{
  "hidden_size": 768,
  "num_attention_heads": 8,
  "num_key_value_heads": 2,
  "head_dim": 96,
  "norm_place": "pre",
  "norm_eps": 1e-06,
  "init": "trunc",
  "learning_rate": 0.000463,
  "lr_mult_up": 0.865,
  "max_grad_norm": 1.0,
  "final_lr_fraction": 0.1,
  "batch_tokens": 65536,
  "max_seq_len": 1024,
  "dataset": "wikipedia_en"
}
Each number is 500 + 50 x the weight over the matrix's rms, rounded and kept within 0 to 999. Layers, rows and columns count from 0. Numbers have three digits each.

# up: layer 2 MLP up, 3072x768, rms 0.036, rows 1250-1296, columns 384-447
# down: layer 2 MLP down (transposed), 3072x768, rms 0.034, rows 1250-1295, columns 384-447
up1250:508512583506515452481543471462518577525585472500412493396495557414471459498559484442489516527455422499487528436426580488514485487586481549525573458545450517504459503469457536537492428461500494
down1250:469493542497500489554548493540384498571530453523510548508503504524448495531514471534482546487488484511533509468497538721538584516550501508505488498494527466482543565489519499461473559430539433
up1251:490458486488424463602465561545531568504519535515468492480562593533617386576516485501423426468566443468601460513535511456572533415523506469539435549471481545495479500473518449512406435429457490
down1251:518469445480496564503470496571507491533559541572446536474481485497528527415520509507523446561512478655493552463543401479534487431512497506474498390443595488491560577541449521527501451581434524
up1252:449489505550502548566510535512545565548520468504447488460443512530461543475529463417489513486521475456496471525478553355484521499528524461442501483510499471517502511469512487539515481487534483
down1252:534516462559513493458487528496497541437455494478453464492516488504493492549429494517516520486515499528490503512467463476473536529492459511500522473525476469493475473516557514550500416590439500
up1253:541524505440461469522583466538558485574487451519515477515543480476468533537498425514562502513547445500433463550520493412523512485431501484550479461468554459569526467483478567561542538559559461
down1253:446556454468390601483551482533437526419430491515460454485442476491420508515467487505432520514469484545510551489551455496514521472467579504488497493479485475553487502560489469494418534551504383
up1254:494461563527603499483530579540550501504569434445460476568447499431522448499530453524523608545522512497469450571476513429475545516438464414506539553580498499544474474556454544541454560534540494
down1254:446568414489558550467496517482629409497572513468470526533510500462394571584511479504413495569428530357559467574507476484504488559422403514493581550495452478528511463422464568466521500348564582
up1255:566492543601558482448560522580515468538449488582521426516467447553436557567559475442582550548563576540589375452429517460476489474453446466382539422569643393503573562578515464552515530524458539
down1255:465564504438598548587417467521474502514505474501445503471491554530530431509497523516412505504470416451521495381485551509495454484488522535494487434424480491592464524465474564510547493434490581
up1256:542535472472558583451620574512520538609556448522478550421465531470544474537503424516499542465480631466616464550490425462434435552515486493524525540521477558472516466536537463487511500485464541
down1256:556500455507434485515374519468527472610526507481445475570453448462477578388507549443616505520537512475521486489538480529484508562595512424444433435541562508428468543485510564477552458497465473
up1257:499473531540464505504498568462522593536513522516496545565541509416382546462476498544486517532552489517474518513540530450512476485534525468432550506501527404498522547473490453553422484479484561
down1257:487499570546451448476512460449490517477429538594443479511388521587495507563506473553531503458454567433570510485477548430468550405511506483464526478508458478502480546544408485470467476397485591
up1258:453556422636553472491619464518502513517515554508581524411466438344440491609453432526497483462557420492582591555553504457391493427513448486456529586587491499489505500486491467471460463543531542
down1258:453507514466543595627543516468537554427443563462519589589540423550442529507571500557428470472616510504486562516438628477570444515536475510524515433488554553570558537466425532503516489584461592
up1259:450465494550471534517539529432450498585594545525529524480511505484453496458466476516461502582499523493510474556492425514547469517467597501504404461528476421467523458555444458419449497522464592
down1259:501495445531540478547515500446469647587496540456470543527532409476420463442500469492456524488518570470468538475494470452311512512497443517478437478479367460518506511451451454509491564452539541
up1260:423517602486581368509629434454539520484516501484443491486525433442411466597579505518518457430542506482527456644484444505512528447546551494468471496438548513513431520534445465522525409394439509
down1260:487556459580442488465435477522499434502416402461485490497578418446559465495582476471566502422471507453473430556610461474509506463599509444542564542509406569404455501465520551444432471569555555
up1261:524442536494439523683547484508520598558521514499532562574521519507572401559474510545444504504512443463610544464499487478497407509452499467538423600499557541504427511433498424494450507369673543
down1261:491561533512580477406427533427483496422430561509428519367534462354421555530459499410504561522473535515404457550485509519389587554567416510506547427579530475519593508588401585516516474615350488
up1262:504508471484516371502536497459537489595571481577387575451441568438531401538538403499447558492495576499591406419516510434520558508568501526526541573587502514619406540425506411544486506515428509
down1262:494505546512577512410504437471495501452571490492415576471412541558567477484438474521495475549482517465476528508478459453495584405593508462569539528547476544471473578560540488446465546421520545
up1263:485445484558461465571492476544497496509504511475570467480558546492429515498539549537449480531501510416508491462483609403463500574506525514472457504506535544395465449535499463546538447456517488
down1263:479521435492570527561462520505449560509483596431442473484629496472505447505542491560505532509479491532481540474442459532471529496446497446500482508511507514524482512477507548468416497540445584
up1264:486528479497561437506514537510513476472479568521481478491612438563339479465481558573502508492543515506428568523474446484436462500437601450486579471558437386411508527534502562519593462581497444
down1264:521510524460570509630530512525453507566472514572441470509570498535448480503518487530530500551478409518573409461537522529470488461507464505501482524469517537564412566443494512500466504573409416
up1265:452448393575529487467586491501464466592526550426524461493522537462579465482495547466480486470536445486483489478464455473590457532439518572484469476477561391483447484551503465583423499524486443
down1265:472581533479508503552409520487515511519432487451440554510526480465473536469529554569466480510582475516498469504448520431488558590459519473472396484548497419569477514439495452536563541561494416
up1266:472497586500516455590562428503581590587481558579436523495563486445498453485541433496463503541542563499466488562473521508458469437525516513528521513532550499496500574486506456578467448460534617
down1266:477500537478505525545525483453507542500499458517465513460463540465434464542516498486458516546518528475566518513512505483521523487506500493505476495484500511536509511522492492509448506490489464
up1267:507575504484459519489471522593454472534488560483447427561477537495530476437500540486573483543536525495447592495398482419480566513512515404480529475468567502476500484528341486492414512553541479
down1267:483391568419475496355452495563520489428486506496473477417444502495509509553488483489466489563529508590499565507480520488571510311521497524547548525567519482523536410477498473469528518459489471
up1268:493455493594529463498500484556526511509512489504476536384526494534497553567461421448561550490428436468408434566508501506509478559550497492468527433583522483524474456501503544527409457557505490
down1268:462514471505497566531486535497465500527399431513489573478510507493436515500483540517558523576490500498573548459463468481499498520532419500512445532515398417462470503508531517504550520484562449
up1269:405475487486421441566473473523426561526566524509414481423549500452464464522486466506493538532492529513513617510558511427512543437579555535468446443505435491545505512486473438509596429530471508
down1269:546402503436536462538524498553551488550535479477504517487481610408512519502513478546503486475451533394434540564529562519376445496552486456553518523394530504458418428499542498522441474504468463
up1270:511508471519385399472487494452497560584479548521446530503567571444461577487544492452513471483512484444527576502506584429439498478588482513555464483551498531535502486555458402481464498520471572
down1270:524496485439409648630562456460448637524550442388397429612526590454475457445443538546534502505392542595489432495413632559422375438497568450544430523514553520478480555499512512488493489459535519
up1271:495501563531452535498602496497508520438572457507416535473499422527457420503485517574488525578563562536507584510408553493601509419345475553499491541414450439444514428544433570518534515469446456
down1271:525483480556405529536394535424503469499544424561441508489512456565494489444441526592547470610437326470539526475537456509533583540496522457553377512423601591456460505534463608492447553502572422
up1272:532504548514437482511535511522570571560542497537443491485504516473457445461560442495436465490498550441502504506404540472474428513492538505474482535506568543617442572509458455571489532540508557
down1272:493474512468460534529521468507489549532480490476443499485499463540521484489547502483536508454525508493525483540462511463527481551519495502468469474513494457492521534495467516533529496505479491
up1273:458467462443497432443516473486466510542477550534500509466451520549505450499574442480496550480495522496573441466479505450497570469469462425429554515494465430444536496432485527502505505452494496
down1273:475486405553469539533466507454430515489488477510531533506456485458567566503503492480498490475476446443505479395454439453442519410505559530501524487518424563506456482534514535493538511505481592
up1274:488576424581534521399532512443496461584488493436462458394451491583479474593531367464421492470509534479474510524455515503456554506526495393390517470466532448483546522522507488514535504576557478
down1274:501504516494462482529443489509511463425489477524524492541431480498445528498463499477514495521479456491492519582531468521504485457493541531477472568479519475494557507466458527464478497515466494
up1275:491506457539549472404563500521559421485502506486419457505467469477414497515511511465455512510509497447522520539566526436396547542450430551506390453488438487481422501599540482522463455570537555
down1275:428570465519461540517498516565436413516492533576508520517442461540525428523454495563459432454456385529513488462554542500495485515471504523492484557531470529567404473500516474468509504502472536
up1276:407541539500440583514553388421570504505552548585513417483480523525389399596519513569570558509407539473499525496430478519405451386550537620524476459500454503525457564428484431595551576486459518
down1276:544515520474499482492532555418581524559545414580582726490531511431540470427541404396479489416595448426542513678523577444342505552727558592621546517395391605485446592452431455453453472567594512
up1277:414451489635592516421566524505513534591666567487574527414388455547474461595491566522555448495550420464492525488498523426518542563436467539512386580550556433457420437453307474462442428500544503
down1277:411526549479543486511469456563533554394452503508572469500506439484545438539478540497477486463661510583484535529521560469522541470400506539484507478454623555510557368480552490528617537482387520
up1278:502521581539514457570507548443490496438546506449475538508471493566595499569453456529435468530511528434581444481529510475494414558449503637507427585455486522484421489541507499544502471584473519
down1278:480504471512452376431399490557501434474509488489454518426435523552408502498476430508423509519578516501463572460492445468485488470428468569519588482501567480531495460510493418412492548391483453
up1279:501535465450408466513546557584483569495518506433531583548521506402489396600493453568531444463505477449464407459557502517486437542608484483467519540550451584475417424461500495477553444521503465
down1279:503467464544398436531491502555480436560454502465614468505566464456515564527509492476552501466471471535525466461536498502525511487537532478489603553508470529451499500494475501456447486430504467
up1280:467476487499503500554474514506516530493548499599455534463414576463392520509484507475511525543485511447457472578587536515569503476503531532492459471612469402468454502478456438460447492535510496
down1280:498457577481475413537499532534507493490431519504525454446559520472457510433469444486459489420530528467526465472500457498483455474430511479536459448549466563477430428453384438486511481559524585
up1281:584435492615410431475477484567532514626435506457499482457549472487506544586560469468543514512493434564490441450433484420550441531469415452598533542585465383458542438604515468563410463464491482
down1281:520490512470570425483536516452456498493429504482497392492505486548542433415460564532493463502671503488483511432528543510562569495447486472489565530447466448549424488569538556486478537508513581
up1282:456526547534462466586592497462520520454483516511455515569441473515470538527509493484537528479423522552587519524507543509499526387437456530537566496535562501495461504494525441492418494547507532
down1282:550583535514468513517516473653501524562479477562477527510523564472492414494504508481512493471497591530490393573553505502520585538543442539481443439584480507408416459515535463483485447483523447
up1283:505548514453545436499503493576481492493531505444462483477381484526469568484513472486463483457434519503532436530456447530454485490442573484485509466438462495556441463480485504547629480532401440
down1283:528467533511522528544422480485476510544497509550513409501436432611439522452519526478499476495539492537584480467538404506506559484495495579531573424522451446533518475561567517524372503466445494
up1284:440552500527466487498594525567419470496510529481541439522482496391532528542540446523360589577552452479483531424643440410500481523465481480520448594463394481635517484384492579514607458492416462
down1284:504495518500565413479561500509527536557646423451552486601541536463482500452539486484461505478475545501496507461480439512485506461481631513429624328460526522575450525374421527447472541516589492
up1285:495480504579552464515510501450498567615565475477501570512608561435471485523518494434376447511528554480534517519529543496491497494500509581561413529557425539546489548486453354482443453487491564
down1285:470549480504495476665494465405510565473490451496440560456556539548542510476520479504564500509565432513568467516405511466468461481456535600521475511559603454541533454518464551511543469501486508
up1286:461487411534518470525581476401516534512572517565490528498498554481522504512557503495510483485535580528484541552532611472430490468586541519450448535455415515569537491467573450590497556466469503
down1286:575483517509484488543426499485479502438529464524453526524464467511513458432486567506487470545501472550500540532533552524466448479575481457516538480498524587581547554499488524488473499577501396
up1287:525505503470506477498496440519565545479548493464491610433388602525529547533509465440459523496444461395551541590423534533563565445531607563443531567535443457483472583413506556482516473473622454
down1287:495438475549535506459537522467529451495502482511496492454484461481503531522514505505562446506571474568515449413491531488460477487549412518470497410441508509542560442508519553445483516506508493
up1288:467484513465477505575439518484525534469531492532491526463426541473513596477538437387496518476476426497468484552483535366503510457528546536448497509456508477491470466432493588466574505559495402
down1288:509521476535523556406512504554499564432430518462481479562556499493484489522424468504508477470500491496502495527510465526482542520517435514484501535443525493514508494478527495526501454547437523
up1289:485548582513438527515514547354513474462474520540431521554472478477436488468478513555466499436471393493552534542492573460526492491514574498563484474560504517497458496452421487541457469515462499
down1289:472523543479437386586475468489496575498521504485560524551495583464441433633499571488540492467466583417554459433546581505528453562548585600548363439554570567532493571468404483526526510472430555
up1290:529453525419544480530601496508540536504512541499496484497501510423477483579506482481435536526474525545513493498501560419546552520540486477485507576486547500477429525592507457566512535491489542
down1290:548410472472498481523548508500580616518499510533468448474496511457523456449468497531451530508520533516513478498513488455491406466510538507529508486479569557536513471413438437497457491490445547
up1291:470461522523375500614443513392526555523613477452454561399444548580498492589481472460545606467528559555429539342392483462595563564482422477477462503524453509453499445534440553562488481477492398
down1291:502517511521456495470526497503468537467517494474467447561468539415493463514457475486409519479463603517536541544503480472507390498528548506532444557459585506503487530493438410516405533458405543
up1292:555533560489542441496599462532636562514522580572452581491486532471460518550565465572544537499448537518467468549456531480487525568527480541509492519535464517449433578561529513451425507532452573
down1292:498545488461434550513466528430553479570469595495448387554595445472460443544483585510426518356346388433545591457573495479380524544518515516385554487512521496494522417542504491555517521529502428
up1293:465556472501521470536527551448436515513538545501505485493421484536492487567479502502558461416427471565522486434516529437549571549525420437561497390518384395486378486432482437494576414431414431
down1293:507523462524443522459523463490486420434543452532477434506414546517466589466520475465484499483501435423505526435571534518452495492560424413503560373595532475526509482521518462466532495384531436
up1294:503417492525577557513535543542497450560513487600487456440445459525527428567569427437492525459534509538482472508478601471517525504535467588494502537452520521458467446533502522463455483609382542
down1294:425504526490505476471526492556504501436527468535485480538445440522423443455502490486452474459536521496555511457564499454499453581469432533506493471524532526400492539522463512487532549461381514
up1295:475444509542478472512461424534546528484458458404446483572554544504479465479499527578492467508474495459581458509515518451540497582547458564534451479440615459428479537492496528483533500554501477
down1295:460439508472539470396424431552443430561529515468425435493546535439532485448525524503484503412526501443552473496522518565383531360498486470469496441495541495420474514460513471546482505505507465
up1296:438524515461600500500524503498541489485553475576582429514461553423550532549498428556469497448526626541520459536423503470574537454487465536422472467560572388469554452468557479396535507531469530